{
  "hidden_act": "tanh_gelu",
  "norm_place": "pre",
  "beta1": 0.95,
  "beta2": 0.98,
  "schedule": "wsd",
  "decay_fraction": 0.691,
  "decay_shape": "linear",
  "batch_tokens": 32768,
  "max_seq_len": 512
}
Each number is 500 + 50 x the weight over its row's rms, rounded and kept within 0 to 999. Layers, rows and columns count from 0. Numbers have three digits each. The size before them is the row's rms in percent of the matrix's.

# down: layer 3 MLP down (transposed), 768x192, rms 0.112, rows 330-398, columns 96-191
# up: layer 3 MLP up, 768x192, rms 0.124, rows 331-399, columns 96-191
down330 099:440565515480504439494560388408433498503482466509541457516411521507502492463523467482439539508445455526516557509517489556493497504448563486492509558529576443448461529486518394472519491459498487489496517564502565550464633492475572532544518419495485604514597492417543525493489474550528579530
up331 079:415543597486509460439540504530496474501500417424432453599472559533499484484578540438553452456441595523515514495512555499608521553491449559445505498496476472443498413495546473560491452476465526541547466537508486462418515602506454499504482521509471539414531488539565438439410456418511426579
down331 082:575503417547504580542448455450422445508535493479541526446502539443462499487511445459482580456505516470432501452474471538450546533464465416618444431493524484533524448523483539487544526508524518453507453489493574553583490414447579438605486507372547404462520438477500521479552484549533534422
up332 099:460521454440532426538436456486439431423399570475556515536457504541532449506533576541469545391538508490478464503564501468516557517379521502566460470447503507491587460531522572506531572463595525563557507480517519397439556517468400530389520480542536426454512497523637561567430487501490448474
down332 097:517561364550506466388510527426461565480524558497539575468431516617437453391483428528476479495486528471494539476537476497476498511482491474522519566545499484461447502464561425623429535466479519535509464417603564481502462460466485419440577472441488464537569546602549524495525538537519463447
up333 082:529509460563473593506486463583469553480513553375594529487583531629472469438525429446515530520509553554515454444495404463545570551481511522549463496524487570514526529450498509591479451445497443464526452621465502536510492606477486440533357579504522539497464416460483551487506463522502591597
down333 088:415448416516446477419481559532533478541464553487447509524503572459447493502432514518493586402544477556571434516462511543519537567501316541464457536507384486526504501534524500469472497589424476621561512477553481547474518513544566449433564514530538534465537588536520515501508506474528493513
up334 108:438460489500501470531544511539437476409562533496485476503490565529529523487569519625453548593500436459464552540421573444404440446535545575499525473532414497574536437575476573572557509466427503528562459499452506538476514532598465481500415493529580420546504521471509477542530508673479450493
down334 106:552523491521517497418537548532544456456512520500532559484450466401478577632516547532486612532471456512562466444524535588519482523535451458443510512512543504524540531527477515473582538555480561529488386504448475515559471502370539545515477536507487540471546535598540569452518437524500474614
up335 095:524489516521542600441518459477403472475501547512543610459508475512433512560444478511459558471534475421453504447553496460544425614541481531469516522590496504466523592536449585583528415518475652540433483488473440440455508540481503460371428532422522492478516638525466444545379500412483447524
down335 092:537447453543436509566537519505475548489524530438457598467544535554417482485486429463541518402476493442632522481521544582517513540471551529559618468536471459474469535567457519461428522558547463555574542513493447497511535502513545511459520487553458561592493424460533484575489590511436527485
up336 114:504560503390509493516469446486504406534426499464389461415471477425590520489496614545552501455533545471512524519569505562454485495517511557498451496433481523556510520517523463542497534499469541560489509546552542538387560492449521423534520531594568588520493581467473564478478410428443431404
down336 104:547489516429516511457433489493489481442462447470489561391528546526527532440457460509501543530499463496554467548532505567524452508442541501393566443436423608545523474474487453550542573464461533538543635504490550502544533535488512419581503486450519560559420463549525421518510421456539562444
up337 093:474431416484591452488475465565453519495400513468502448515414544491526472504482461456579523485556440580503525511477517519398549513558524523511523549491472566480468443529532530521535468504489477513532500565497420507496471468481417519507531545460576493529564388474547531533393606562482461527
down337 096:498476486448532545439516433490472539501419439482472448651448504536537537438481479588484481491578457541458470424540485457480463474511476478400532530510535431469434569537506475432444519539499480575415512506516492543442515441457611483502505435548485351536449473436488598528563626509463532475
up338 094:481444538473466478488448438504540480445601467614555421471475570488493511523534464562443457481370519586516388503575434605571466541483432532468521526490549499531513451472513464465459531552544468477456503477566447430533477528495473439411475577627487483455502554367458458478598562544475566451
down338 099:547499543493532549551502399520448475536542484453572343530464457492524546547499438429463432528467515574592551494534523605475527498437486568522564452454402495409545444598520424441454469457547489551449538495546468466529555573444564462489474439479500511547581544557515439519507514519514396509
up339 110:609518493473536510533519478486616584503495563510535536616414522495455495525498536516472540466513554480609507449501590511485509504459505444434461463578548557463492473508461497533435578426532414498644469542504439468532468502527467454487598492440547508553579476495498527490492366519446486484
down339 104:419464484485390589519519515483582482475493521515483399474501543564539483506519509486541526532482495480485479479467526493489482593529536584519504511484498586499591478546485461476502432533547409522487507515502466553543552500533569475519484495554474395427429516464589430473460502444586543556
up340 094:493523500488583537507463487556437482484529529486501532510537537551555499444532522523514459497417460545463473432408471383464441461456543508661551493563517479560524551496530470531502429496491489501436504508483485496471512550485510493527452509532424436614459483548516532499515433495452500547
down340 101:558542565460564480507541449458509488426449545439429530542434404488478485488518502460473483490522578366519524531498529547552424505507441469588548563551488519430447534501558489515609461549548562563495530490514536509495496361544476559500519535370483501501494472572428466518481452457476481543
up341 097:509483437586483408453442449586496538539443442504504501545507481445497504528418514512432592477449497502506572593432545490519369547451562431494483568489464614429469441545482424520502533585462549511490500451510536529494542600443554493488507537493488451590397535524542513409555499476489546425
down341 100:474447518540485485510387547575606550498517442532513377519509553450481461456538513500579462533522439520525510429426485535561455459556502494438584502416568612471466535500487462475474446539578498631381501448457559479541499485517533520501532359462490431509478501514485538494548529512578450427
up342 099:576498405517481501423515571443545515486444499427562485529474510602483428599495512512446410434419515484511508474466523432582526529503528456539455477534422472500544446515359485447487521465466458467530444545520412494493386565473509538498541500456454510555602477581441521471477551528537412461
down342 108:512492532555478538601540596360473531422532443458439480495537527539487523451520549466476497494540510418550456535552478601558481428482521552519531502499531447521515496447437490524546429538522482566440461594476387573534416558554463428533481446474527547591434555528518476498508567418517577463
up343 091:489546485635397523381514476479445481508527419480509653495486580507468530550583508607548530509537481472480543487471457466476397494465572492468561525510545438501518515536417464481466578518593515469404508500449509446529509553412468481461411540499471523508478547496485508493505488495490411538
down343 092:501445472562497521502515506576469494578510554479510364521646495549527471525442547476531508404489534454551556462527472493474464408374462483515530477574469432444470491495462499463451465559512548474548506539522438525510522500486493596622526610631502557507429526416512535531517488479424540456
up344 103:414400524553435430395515542514446565476424449530554476478450502434368404544516534531560654466449464538560510453527530492487489472455410554514589562543541536496585533445596462530445545514563431495550447464530538539459440557453462514538494421475433519536540510498498522568542520474435607527
down344 106:475492517529424494606528465480471529492606585455558496568538553537595497504555434507473498657476490440416538521540471558500538520546511501523497461497536500464550419483495534449401513548475493579490521456449550531527506496559461466573484456431486545492483400514493591503508493401508469453
up345 091:526538369502437511566502550535432422477417514514558516481513524557503451562524465503497503432500445585466517482569499503506477481495478494429455432440461472551492515537571519423428509535475521465503488450405597484421513522540522453410555471570471512478475552453523436508451539522563477546
down345 092:600522630523475465520620514579455494491542438509531491486471554576610442427452440550562469476456458560551461504544473436528504429533604584462531525556433499518540457506510446544555572491466474424480463546587533499496429540441585467431439471476499471447445488534447542360460500475492463557
up346 114:499461353451455506436457463473501442530514587540508496531510586520559416518546550455502505450425547464488565491539441546569526521486528484552533506429434401534513440463551515425418527553656521510587500531444441507460588538529495454378543629474601464428512552533505449474446554540532446511
down346 114:540535516362474525537511514454422571499462550527609581556547464390398522470452482465423552494444493516482538564504495547442465477555459450506499448413437500504387490469493471402451409527545480466435552471518441362548408436462502503449549491504437493459540463445423468476405493523513421390
up347 092:448416513588517489500541437608553526447494450520545452481442492539505499467408515547571464493431511509505475563498508412532594545521530519541425453480485534440559412522446585497532566469567518479488557495463585524463437528523409537505466558537513364447486534481449457540566545548426510501
down347 095:538520462392482497567555551474570564464435476503436553569360503512377494539551579519436465505515487492521482541420438460514503443521483436496548512502488498514461492448425477435523521426531457493484499523504510485529581469593499584514418517541552362515524490445528436526458501531565530340
up348 106:476498574530510555539359532540440424507502487539493477538524470569509534447416453424490461524492506468574538495499496383446571510361535490541517493547444527537419495438473447499520463497468495442529580528571581482498486464456410466565492473548547458488471485463496445562514434513426514483
down348 100:551553499469505535498625497458509629489520532490505482574479431427480578547526467524447502556604415484552480445479512611509490485571450504444585422483435504504540456462551534536514480462522461513451490570428480506505440523497533507427548497428426564532563475571488443421488471548463503507
up349 104:470581512471455411519551408517414609514543508510415495529481526483448607483501451400468422528459504552462529536491504527524432520486477572386483496471479463580541537515480578456525514577517546529485416525549558449525572564495517545470467444459591448547568510447390519515515510455517555598
down349 103:513450559567461487527510510450492500517473521546589503503614517546458452561490497461543531524512541418465445510506532546542491473478429463452498469468478491517589523450457545466410420594513506457514462521378514489484494464559441521511599565425623526515417547514628550480525561418500505516
up350 107:489505491528426519620438547450535522437527532411545445484456561484486521429476461525505600501459491482519498414602498532565518506498509494450484547508577439554522492545450417627451552520454435486481544521550463594453519509557530535427514498517436546437450464460442467446575465461445569520
down350 112:499539480527526384495474507430537533512501603522526483513584379433576512538523564400483533503531446540475503534509460551483511541525529466525424463503484526467534512529542526448416505512378502440534531450497466518482506472540454513553482474526512410607549440512484473459538518459565415596
up351 112:488549431493565448518457457594566491412498558577531504524463604513543454467578441459465528487561526422506524409528598510493426450473492516466512433518560514524505481547580511609456510476454518460419493550493497415486415546539500402502542526463523530563533504583551565494483492495545411531
down351 099:527455513446536522489577502538492529490515541464577539498534548420504385531480465581433511517583513447499476519482562569528532357508494486530441562481428513513537602581430486600377493575467489469461532512464479561513525428522437606414532540438436574482467574417449431534544569504577537569
up352 098:497529528482458452587397445552492569512434534588421576531553525506546414537484506536588557493609447553533401498506520547532399475484479520540379511531545388421470517540554432594474420433451473583575408520595518487504555409531466473540528563435481524499526494494445522574537500438470489464
down352 098:512476514474469536556483567511476597582448478482471456483524506464481555525565497449427520539539508434590424552503547546474466469520520524584517497555429526521415473455598511536591371430485469603527419455501665457350493520526469537469437413485508534433534483486489473519544486494496455569
up353 115:607527459496551453488496466520482420554538532414470497519507491584519469425438426499507465527433492534438574484491505454457435513432515482551485531529460487438405501561469480466483539515522445444568474502578540455561489507455418594539526491505513445430602513508514454500445521527531532425
down353 106:553495439492407614486531519427514436469516464524520604500453509478429490538520500559590537490472530502462424420561479540579520550481408554444558534448601543465504510414470534438485585514520576505464451506447504584497470520496508512457520524490520553491439525467557582481523547421492412539
up354 102:468453530487518510519514525466577444552447443523482435424424544518523538509503440537551565434531474560536510543488524483582537498560463515508526476549483484533534481549547494452456488593577498484550446549534564467491491559459456578563448475462543455469469555502441486525530436561610474454
down354 105:511506491486497492540543471554545472576483536555542493540540386459517492459466444483517574429509568442523494577471516456497471412466540443473585538425474427495520500439531533554470415487460568529544550508438543438425599525517527551450534591494545460543525426468552385504588479445505559537
up355 095:596433468531527498450482488459477515465515517444501629484493508432548453507495536477617506496544514507545426541529558394487513539522495432404442512432492577421522506513507495481553591524479444528529511518478534521550475517464489555483532563547420560483511457545543516416407487538527484467
down355 094:472483500480458503468566491508436456558437506504477429503584412504490569517538476430449531489465442473487547475503432514496408407571490435365565574551463497460557471546545394457563557397470453515477543497496508537554417489484547486571488487563518542494462426593531411459469523522458503542
up356 094:530553461575476599510467566456547543463370499535565438488425503524505562570503534612469474475445438483541550527578450513492475499525497506474488471552501420518561592457533435419551454461642395459513509535507558493544553562584464512474430517505568551561441420522536409380489493510500475516
down356 101:452491448450587505488556489508508426419474484564404566515502488434447519562470511580430485604527505530470401497467590485387597474582428495432459460544490476619574594484541512543495485508472549597547451487376541586476456470528538478472556523500489431471553528499452525501465546538440423506
up357 089:462527527519425551413547500433488477433524566526420546455529505511493448518560512573525534509491463515523434564548541477580532457458478455544417526471464408490447476567527538534417465599497490536415458425519399447575437469486516433500412558484483613454506459476617421512523451522596493436
down357 093:550477469494532542546516496503346552456506443444561519502492587613525481526484563490510506443489551499525510484498476527500545437536468462566580449514504502500542480550587490478484387521495497403592502502427521535564474540478488446555505467483502536556409486508509507409467487430519480522
up358 095:539558477492491504472543394552497519452507596466561606532483518534504511488512537503607514457434541552417518549595446433527536461468578504500467417480381519415487416493432504539572531483505552451423521531456550543457530475357469487544484512506486481480558487491465406441490472511568398443
down358 094:603580574505421436531512501473508515456427476532525438563456507623581483469414546511519480450512502542422552471534536547593410482502496504493494463515527486443470499544458514479537465484474497547547496404437415477458524537473519461553461524491457505520471434494503509427533423514514531568
up359 103:525498436567535542512473559491501485488475534448478481449604469536574543476514481498506499552542384407498536595497537529533516521508523544509481552493476520510508471490485487498475570522609514506553461421455463475525576446483521497588412478565457558435535522632508491461478449404495469510
down359 100:568453555571530566467557526430579591454629439445531453536524470522412597522519484525537577472451504599486524485417490514475493409588491545482487487461482500408456452418456485488475470636457525477522517508579532487591546514530509491563477584499483523502499527545479495525454582450494502469
up360 096:506486502536464474492441404448425411504409398559512503473523586549523470592523497548508455506542491541497535557552449472526495476496494536434447516513582514476471549537618523495511460525576569467488470386580548519492544580458529554380528522465478471483527574549530484494412480492580475485
down360 097:475449434442464450610500454492508510428512622477618439474554570493459453508507463524439450481458430468477498555505417452490539575501481440436478493430478479577465444493474508445508534476474516417489541572617412567593496537531421486569450504464535548506546549497531556465579485460461379518
up361 077:436550555501425482432475553468552507574483446507468519541560608437470429502556581519374419487519473526486561540445526442506534513512517507500490533526499484514574520584481449482445494461544472525514490492462489443524527479441531556375483558533401445514493527434484479427488532509540408522
down361 085:572534482488570484543495553521501498479375449532499549496455384559449455480519512488483580450507491513527477555497453530506512475519400418507578533560489543443476457468454548587410494520437505454480519444578488548495506489577456443522576432518522599565494540578514581498436474579443550481
up362 086:498441496583463474460586488470481553482458450401471449527489567529561395499503506518462544503551575479505506476601515473499533571431544486569486479507467518534538461494538525460407513449533530561470542520473504486482581547441444498392465607475501485502449519538486441484546507563456536475
down362 089:487501524459457545450490497566446486598523514545507504467532493556489467634452532494497585460476487457408458475520490435505371533521555356512478430492522434550457501522523510498536509461555523460475534424507409352451514544502590518476606550479500472479455509495490537415501495493519516581
up363 091:529475376491487452473498514406374559463503461490429492478520509503537393538503494432521535410477448441472483494491518600488524461495594445467453467424489484441509423603475580441582493456499487510478512435490507453450502566552458476450552485375541506495531449437442509518596583540524548599
down363 091:520463510503467492519480473502464435518517464485499516534503494460469548603506505488473642514598531474483501504474588548505530462497587608456495515448551431535499427511515477516535485451530418500364484559560452491450570531591487521426442469615461505448543541464553500547580503519423444527
up364 080:455530464555574542502611443524528570475567491569585531498596513539522460546471510481498475541498536465489552479458480565531591484433639542416492538488495460478518514539479477433454526433513485360445448545436500607464456473510491491525489433496477428593438530447489503478588447532468577554
down364 089:445395500479502516416498499591479496477519546592410464515480544492531500518539600406586496523467468646505487449564530516436424448537519458547524521531555555482411512536613562480442551504459511465586439508542454461490599477480355537479543604494544558513485431511490545483463459506579504535
up365 106:495500473469502436428531475541528518471525461516544490580551507520518496515559442446465571498458594613465420580504558436461468538480520469495517602474486517490419501509582580537535562483508441559419569526494476465500572422564456600467496494447495458642493426468457492484609434567429511465
down365 110:509464529520595557601428549484458462483458554525443494457476432571561577493483608429496529550485475636496505509527447485489518450513545475480454455536475506511497453511482473503391459518510458506541510428446547509586545594484484457441533474543572532594503517480460597480506445501503413513
up366 099:533499527462499552475496461495593607417436443504499483459413492464516507494568535489578444492552570515506570506486502476575511500480475477523443610576655540458589592524493443456436484489451524433505538584527540547522590449443534557542440464432551446451544547478479560545545498617475500490
down366 101:448447432459576368497526506509483475516479519506508481515450495531621445468466437468550422448514486475451528450507440491626446457537574456429500409595514496488487530530471512446548457538560469555411459456502495517536498576514519392521565368486516484548503539505461505537523525404486534497
up367 114:521563453505509534403472492428504558397560522494549581455457503469551560511496541525496464489569538456500472503489506584492565594592490531524432469517540489441522501383561441498488365475516493370379493555559579529501464607480511436465555539452492526505603504641453415434486384557550545467
down367 101:464514514481577520480520564518480392513418484595508422591544515575542457403427469490525442425524496565486502557547477491509528410457516519499513567479555476533561430531611489607488498515500606519514483545578467519486485511521540585559535467533587468489499503517495527535512592459426522478
up368 099:480442480592438478494493458406511429454487501627472461507600467440591486496515453487470501493530470461548471449560480444507476489421497564472547493492494420521387513473591482540539451510595526493455521614491514473484528533535484479457511551546489486449497432488472461475548446435533460654
down368 102:461466456477474510445500576458439523427503522478463580495521495564565520565566501578561452585522493506460472513546493552515605412575541549529527411454425444532516443520478481528546419496499458519429474508512593535479491531583570470488486493602518420538501545452436493511413528523481509383
up369 103:536492495525447524548430472543538574399503481561550643473421477510465518495480517559505410475533543500511440476592435525439574493493463560476537414401440437505537502459462577469542571423554465539427556468498591512470515561498520457435607529520598484515568430488467622459420495461464521466
down369 102:547534517392576374529546401558457486469527430520494485534470476467582519566535531428476547563522410533519534530562533500487445578391391539620408560421551570523534558490617503513551452520523490462488504461471518480375450480539472473441443502422477411494484598547525483555498395500481524496
up370 118:479500466496496449511518581527392484495466538525532446445524384500545472488535455584507434489521547557413556492615516531501476495440425557455573514511530492574523525544516584473509554474512552506545434438573511472471484406591523408493492566540569531432488551528543526586500491465476440516
down370 108:501474524425434523531535509502409497533578554501445445587584515537446512484451490424563512521548519409513495435556419559493491576447460637528399475523419472459442546486418538523573428490541528636511454496580516445421531515513510498591528513484530389529503491443430504511532441415498465466
up371 107:409542567465464528571602343470509457546521491544467431615529496489517508504445457565437415470498561489454491450472469545499533530536528492443498414532521517561542462554500478509486522449472482529592533501549496501469565523490444444451473581536389537452509482413411535523553496600525434499
down371 101:631524462522461532510423487553476482589550457467557551534421513494556482438499525540488546594507467503512583468400440537494579565527480502490568549495497506580455569449479454544425532480491475553471531444480418458455546380578513610487374452514588484557531464532517407580448472540460449552
up372 105:460486463556514520474519566527499574462493477520492533488529474574554480522526502413499475489536487609476445584521475448546444519565472434438482503338441605494479484500476428569573566461565481556515510494449517452436568505419366489368440628537425495594458455433470491541549457449499465401
down372 103:528497556491461571457446517513511526507525496431551418604486509494622476444474599503459489473576447520460503507508455472517557497480511555490577573534542538573490478578585439344481489522548471581565501504474405506492503543477408531413480453465483507512411531551437458587518449478478549488
up373 089:554557499496484458503474470547426471492593533523527524460408353570471539476430432554478376461471523526514507523514492478526496527553469505466400478514508518487530477546458495443516448520466573431561475464509506542537466501519530410489492550581446555522399504493576449425543530505423487483
down373 094:554490548535518534500519539404606515556434487470499489520502498476449462532601532425581559468545472407469541576529517518463560403533492490615411444560499462425524468517465518495430489520486522509536472465541470564557437552454554511483598461487509472523444489449501489451461546438518528470
up374 092:549487532503415447403490544462580424498536509499486552536522527510435573516481561444583466472401376480498399437497557477488459516478482558502473433485557540427516534561513382451516557504535465476508531430550478572467524542420542611453478484561551522517498482483545520508497594490462511517
down374 101:545530579474522426442448451507512525532510489467431478430482511570464589512499416489520512423512485523541493479475489428453525514478566514503503477484493435508516529428481629473444530501425629532433520580534550435497529410559428583551437527492390569482443400467467465518454450554503527477
up375 096:473442461523481452567471559560501427481482504534477503410471511500449509513550521463499573493510467515544518504510462469538509415495452367494478460491497526557520464536410487441510526449439512548544523470552463506520472462543614518497423532512382467464348489402498471472469512596505537569
down375 102:419478460475560452542503443563453434473491521535560484373574492566504579522577514529566532572523409481467554412482521464460468524515397534479457488508417433468479475520391487505466516514480556437512530475546553537507602458452565361415487472536507484466496546461507513471503559477540430533
up376 095:452532426580501512476632429534575517496439477470457482524528444474450458462485509570508540546547510467476514476532550344528520515535531459475457429501519519427516553465456517453534531529500502454488568525456482436620408563521508504503486496506516439479557419594503457510524579520424483442
down376 094:487466492478495493497505469449608491567528414470526529490471570527535570513571402501450498448581514511491547476499552540443566535517482573610616442497495473481523454511585441528506414443542494625451598525481524439504455442508615449453488565449466474478526567438478505569569528489551490553
up377 105:419608424537457511456560493528492434526458524540537520549433555449567543512478515457520552473517466510379467549504574491468436523554478503542519554467512540497527457527450518444444523509489535452479409414538457394620456508488389532470488567557622559595461572479537497474468545464560469358
down377 105:479466505457501461490506452585445521566530462501609444483487619490519489505544509474509486556421535466463466580476590475503475563476505424473527546518491546480486548522561410502577521525471540473566570551470482542580463494511521493456472581374582548503588542486491547516618464480487479476
up378 112:480446483604535443465493360586484547503457491474467521467473578542489490537591512541513513535523387511545499467472510546642554436493524508444498556486449492465570530516567485430484470503498398510451469581463570471389533513479477523474494380454562472482482450486483484514519599485513469501
down378 104:541554599451541417583531519529506561523513453457574522453507530475462449506527471551456423477399440469627514549540461500403527504506515487440485460433521388499471494556535497422509473555558432393488422547482528571508463570475508449492532509574463495601436488518565533495549591572437513539
up379 096:589420462462586554537595482423532517477531471509511493572499507480467468453460511516487402560556620507467484486528517454467452558457492426499485504540447430512452533380446520428504490518615362480503534490475431459564576472444548447500507465563501419569485455485483517471517451475499434576
down379 095:496517488539441477463443540591488433502564501496480542513533399463502491508525496574470586447483454498536586538461484482500534485558479540498514443407604466485535521508528460514512481405426666560499440442532553493450388576519518507465469546389467547520626570610512517560536490575485503494
up380 096:545492504341467452550469462442536455556499558474504505401489514545509428552521510499532525492521431485507446539588548416498444526509489469456480431516496552549500501492413519525576524494501472497546414486461615468434576460503451496512503524517541442470483508454404609533377488510504460602
down380 091:563530559473490539518507478443564536532435443485479439560471482528573438495546489554444469516386598592534490470479494539537545497550568464574546537580489569547486530475513448520453525449440526488564560500524509581430570434500454571476463537486433466513491537564392428472556568520564493406
up381 088:579471546516475547480513450486401573440578579654563588450650459500525481457529580498546431413506505460457478511480531474452472541513568438483428544503462473468524529495421526407479534490491510529561510417570466497469520570458511589590484510435601508596442539421562542439571511501588423507
down381 085:493487485415526491469474547534517531452428422476473471396424473593487454549547427611488500484508487580520474428543419560480539541520434494409577437505520449430486483457547438432485468473412464487460534532536525497473592422535429391530499515490500506502377446529509442516508492499398473437
up382 106:532464422483413476544520499421496475527560452467432520455493525454456634423487516519527509512501500467531568517541483411466567621570478523495438463515503497534562562429488570535505588524467487489462533446578582570434509450438543490432526553550466531451570533540508572452419479525450483539
down382 103:515499445594540431446508534501507482500462522561513500549451522516474475521526486472402434485568447503550531511438562565549466535513459528370452493523553466533426444583513582376472574492494564544483488479574450511660530412466450499482512500538543620571536554529546416443502503519481412549
up383 116:525484578433438545501430491556419461506494493491447407527526504552501515506583537479459465479510565474530531512451501480486530589487491575528468502464459546499491513521579491527558547587541467544377529498493500499444511521546540551628571461604542477515448658445497492499601466501468446471
down383 104:562490530573460539465545441494431498494468529509547473512493536474549513416412478437426547491553471494499474348484462498547498426489478419576521498500449440450497523437489522416579482475502515413448567502367502522487497375506516492458492486466471463490575547540406498457525526536458480483
up384 098:380497525539473430532482472483433544521471467383489511510490390530525516534444480578562441601492509609467533462485501511469506593460466485466476424528573494529579509597498458411466560491350509562508532456475554455531485610454558528511424536479453606545483541504474425546493528455452543571
down384 101:477515488484509519487561500555517557484488508456469476438455506494521507480519474495435409424532508420499573512488493509546629424517507484475557489523526457410441491479578400500425413472534493378451522563519482583596461483552572487545503429504534507480535519492503490523528527474464454366
up385 111:464503527529474490490451386507533600531507595472548481556481512538538514430490476459473420523556444502507471569512633357523519503446549502432437412493388464513472546518473438537514473598506501451589462610467481505559505475440560521500472532416486551488440520432446515504510481421493442568
down385 118:460560561528575508498523633464496469489497448441552599549475493539408556441517398500476494571504528532530520473443545495594504507540523479459434506452466482401462588455507489514507559509398459425519456500490524527464555512580477501513466404540526549526502487437548512481581519492537485529
up386 088:497511478444544514527415517541455429542431423515460503489519522590477447533456479479556490466539426583533580487493619500506504582506470512454477521538584490588503495482531539447560491621523507501457474412408451506546494543464561584573496460420578546525456472416512443528458563434466412528
down386 099:581388449448443531494537382524507478528467554488507487434546479563500391567451420425465527480524439545412502436493454559554525519502531565459413506610475525451445614478520485373472453497464461514524481476395416575547569537479450427472456512438555466520461479554528580480516479500519517540
up387 098:475445460459529446536532479540439464514500526492504523393484488496493529557391524543432468594480497572523505547438509583431521414492597530482407424441477460457504464507597515427445487482554463479526534518464534489430537431451550458436532491451469419513526417532492522599618580451444512594
down387 101:544455483447569514436504514530504430625621496521569460427522376438489555553524447557480595533511538447511562412439529502461586539504512429539584464548504408425612523505529435397478468507514490514585450477503481520519514566504473558519376483428452611497499502459462472463494437513552497570
up388 090:569643554480550562520566493496589538499415411609448533435580524555463482499418492515468462493611369521518526481462521506505552553496602444510523600496479473445493457563464470440481533519497547494507596520449475562419538499535429478444469447451538473535489491424546450519457496500528526455
down388 097:533461506512397516457478532572498520458498459497563466475516519575474504467464483537457562520572530485431456468589519431460525511523450571469439562441497564492501407508416602486499523507443417447482507447507502629475532478500437504616492538477456524479448434490567561437568476464439513589
up389 104:478470527471544462449502478537490504426416524587576551518501483525509458525480557494425556581415510468511526585532605507522470544426481512492498446440436517540491515507533445442458537429401468466522488488583545338444512551497458553415489450439448517465526526534424518449465456403488507515
down389 098:514476458480523438589539548444450496456464553599526487518531480592564514443474559565531502509459489455521451431502465421411547457438426471569506480496501474480487465500455502481504519622410458418388471457515547527470485587441486457556428457534488489487479481417407493536600478480501548420
up390 098:388519480567474489520484510470522571559481491482438528523443447455552540544471436588545617586486514540500421503467487408446565557513494565461493510512537524476503467499517387526459494569547518489529514504477519475500468565616479511518509481526472583478544510425484531515492506492477532433
down390 106:481429518468474486576501564539554543528539580548510452495595412520557446500504470482507546479480489504482547561585526565515416552446447404550519548542407545559493464528510471403556489480515446508536423484408455389498439512525481532484520515438550513529428463542445541417556469501511508562
up391 101:470493478502477527446463513530517415582527502577566496499506593447508493572510516422560471474517467433470483529470518461630459645587437562480469479531513510525530459474494464464544580487493493481495609479461401461352505552447513485528562558479547514507396550473417499427537546453517438509
down391 106:558555508464491517599403500601462437529510537452510565549439461543456481418439577408525519450419540472574505454442529497536545484400499448493506508596481519509407511545476469453455518416470485511530517452455438428524438439520554518428487479618505419550457511469567454590451436406517512449
up392 100:512448541576498526479515484426451576540511413511590467486588494384548513566524581513516496507449534593524511479574516495506551529462552429462441547572387439531446520489503454602474437577398523546514456440522501581580531501491495531534506434530460564521467490430495435479460498544410496488
down392 095:551590430497561505415418514451434490503540486430584561464491558499472507480507442512582485479421467458571388404520400488489558539478522614480457616469574535519411517387466549516527560467476564517606403569519520515505481417501533482460541600486516386449442480474525501522507487569523467401
up393 104:507492445531496443520475539507459453521500437462581484555450509437507558543595505566540452555475572510547504442489445547425602488414553532561442491593511441447537522472412489545462481493531520605493481456479405476455560609513461528523551503517545573526517480554553555509454403524466468484
down393 101:453484542457490526491525487437583470472447515535388486419398480527538470447521478482364538517562495454601464450460514448459425475589442478426574538508457486440515538506456589530521471476505456504521465492587474477536486498546459461480432486481520441408532533434455475419464525502504508567
up394 105:489517455527509510515562440506520429543485472463510514453467412509487504556626467504515488496536476477350502490470534510539585454567527563494411440523559563451505499457575544481467457386490421510603482546546551458532488571381426463398534460528466566507589541594455549512418581514480512454
down394 105:581604474480576505519493488419484485492563561507443519573535491460480449457514471541543450435481453452576409493599554428400579450479582504542546515551536417536540478535456561582496610545457589500478428506517454552527480482492466491558514533546471459526562557543490463519481481484518549475
up395 086:517516520489515505472460492517506510456464320498513505554552468423458528472466440501474493465407478550498478524495428543458564467503423480514477466538493542488505529478636489489462424444431494453542585465478457450570474489540483555597601442496464417451516532453429435554513524369518527517
down395 092:581510413509450525459523528497435519426376598527474581570482540534472481574479479491507504442575512479456439492483538541426438562471441380483550504487498583514562502496450508558509544488509481527585539495486485498425541553569531511486604572495491472596530417497607558408454490479505588567
up396 085:426463584449442517425475466511434441518431574502556527432502488490572392540563534466613457486539407501466453493510436533512477526440479461457386557563540536396406487478447501535496422499424521560619534425478519488513507463424535548551534534550540578508460479449419431419420529471457509552
down396 091:421425434495569505519563538482504447541552497529568457503485545533459586498483448560425396498440529497389465445507464482420548499505491489459555562504452470498527516464531448486536499445482372511499467540455488449550431466430532464505509422490556486541496430614556452529448547473449456469
up397 117:465526445538488538449450485437486522441553490537599502471476460604446526505527441527555463581473525501529570603545443495512556551422489511478548415490434525535577570540471491460580485447534552511426508492424446458503451413485583478465493529503546453480418479512444569491425532507466481510
down397 109:518479531427474453502410468478491457596524389475554480500583546552610544494466473520460482543528510464523449513426526435494497511597497478517557575463565531513568541552436456435516374570519415464421518505441470618492444559504435456529416451525473578475477450470483471468487549548557458543
up398 098:494500479434477446482450513447498475482497554472515543490445523426426484490539535510559525491559511469469430501523485471517549508535507539469465466499554597608515470475468492481473512486500492576488404590502513583572578549594451460531510496521466424515446530577479404409531424465539389468
down398 099:479475520497466450467452405453479472455483482427581542473564434556439570455617377453550465527526534542508530440479432509448403403458478514440529517531336452514435532420537547472469545514408472513535525472443601488475507427507488447613604532521426507481510443473498494378520573515551424559
up399 105:406557549629489470583462560502432462428445536524457493462530492523456541512519487523517494447470528509379525531519458527510447473481531545583508348573539445456491466614456524455459483459525467513587607539575461526533467577536476433519481434530482543528513519564464456514551479420459547534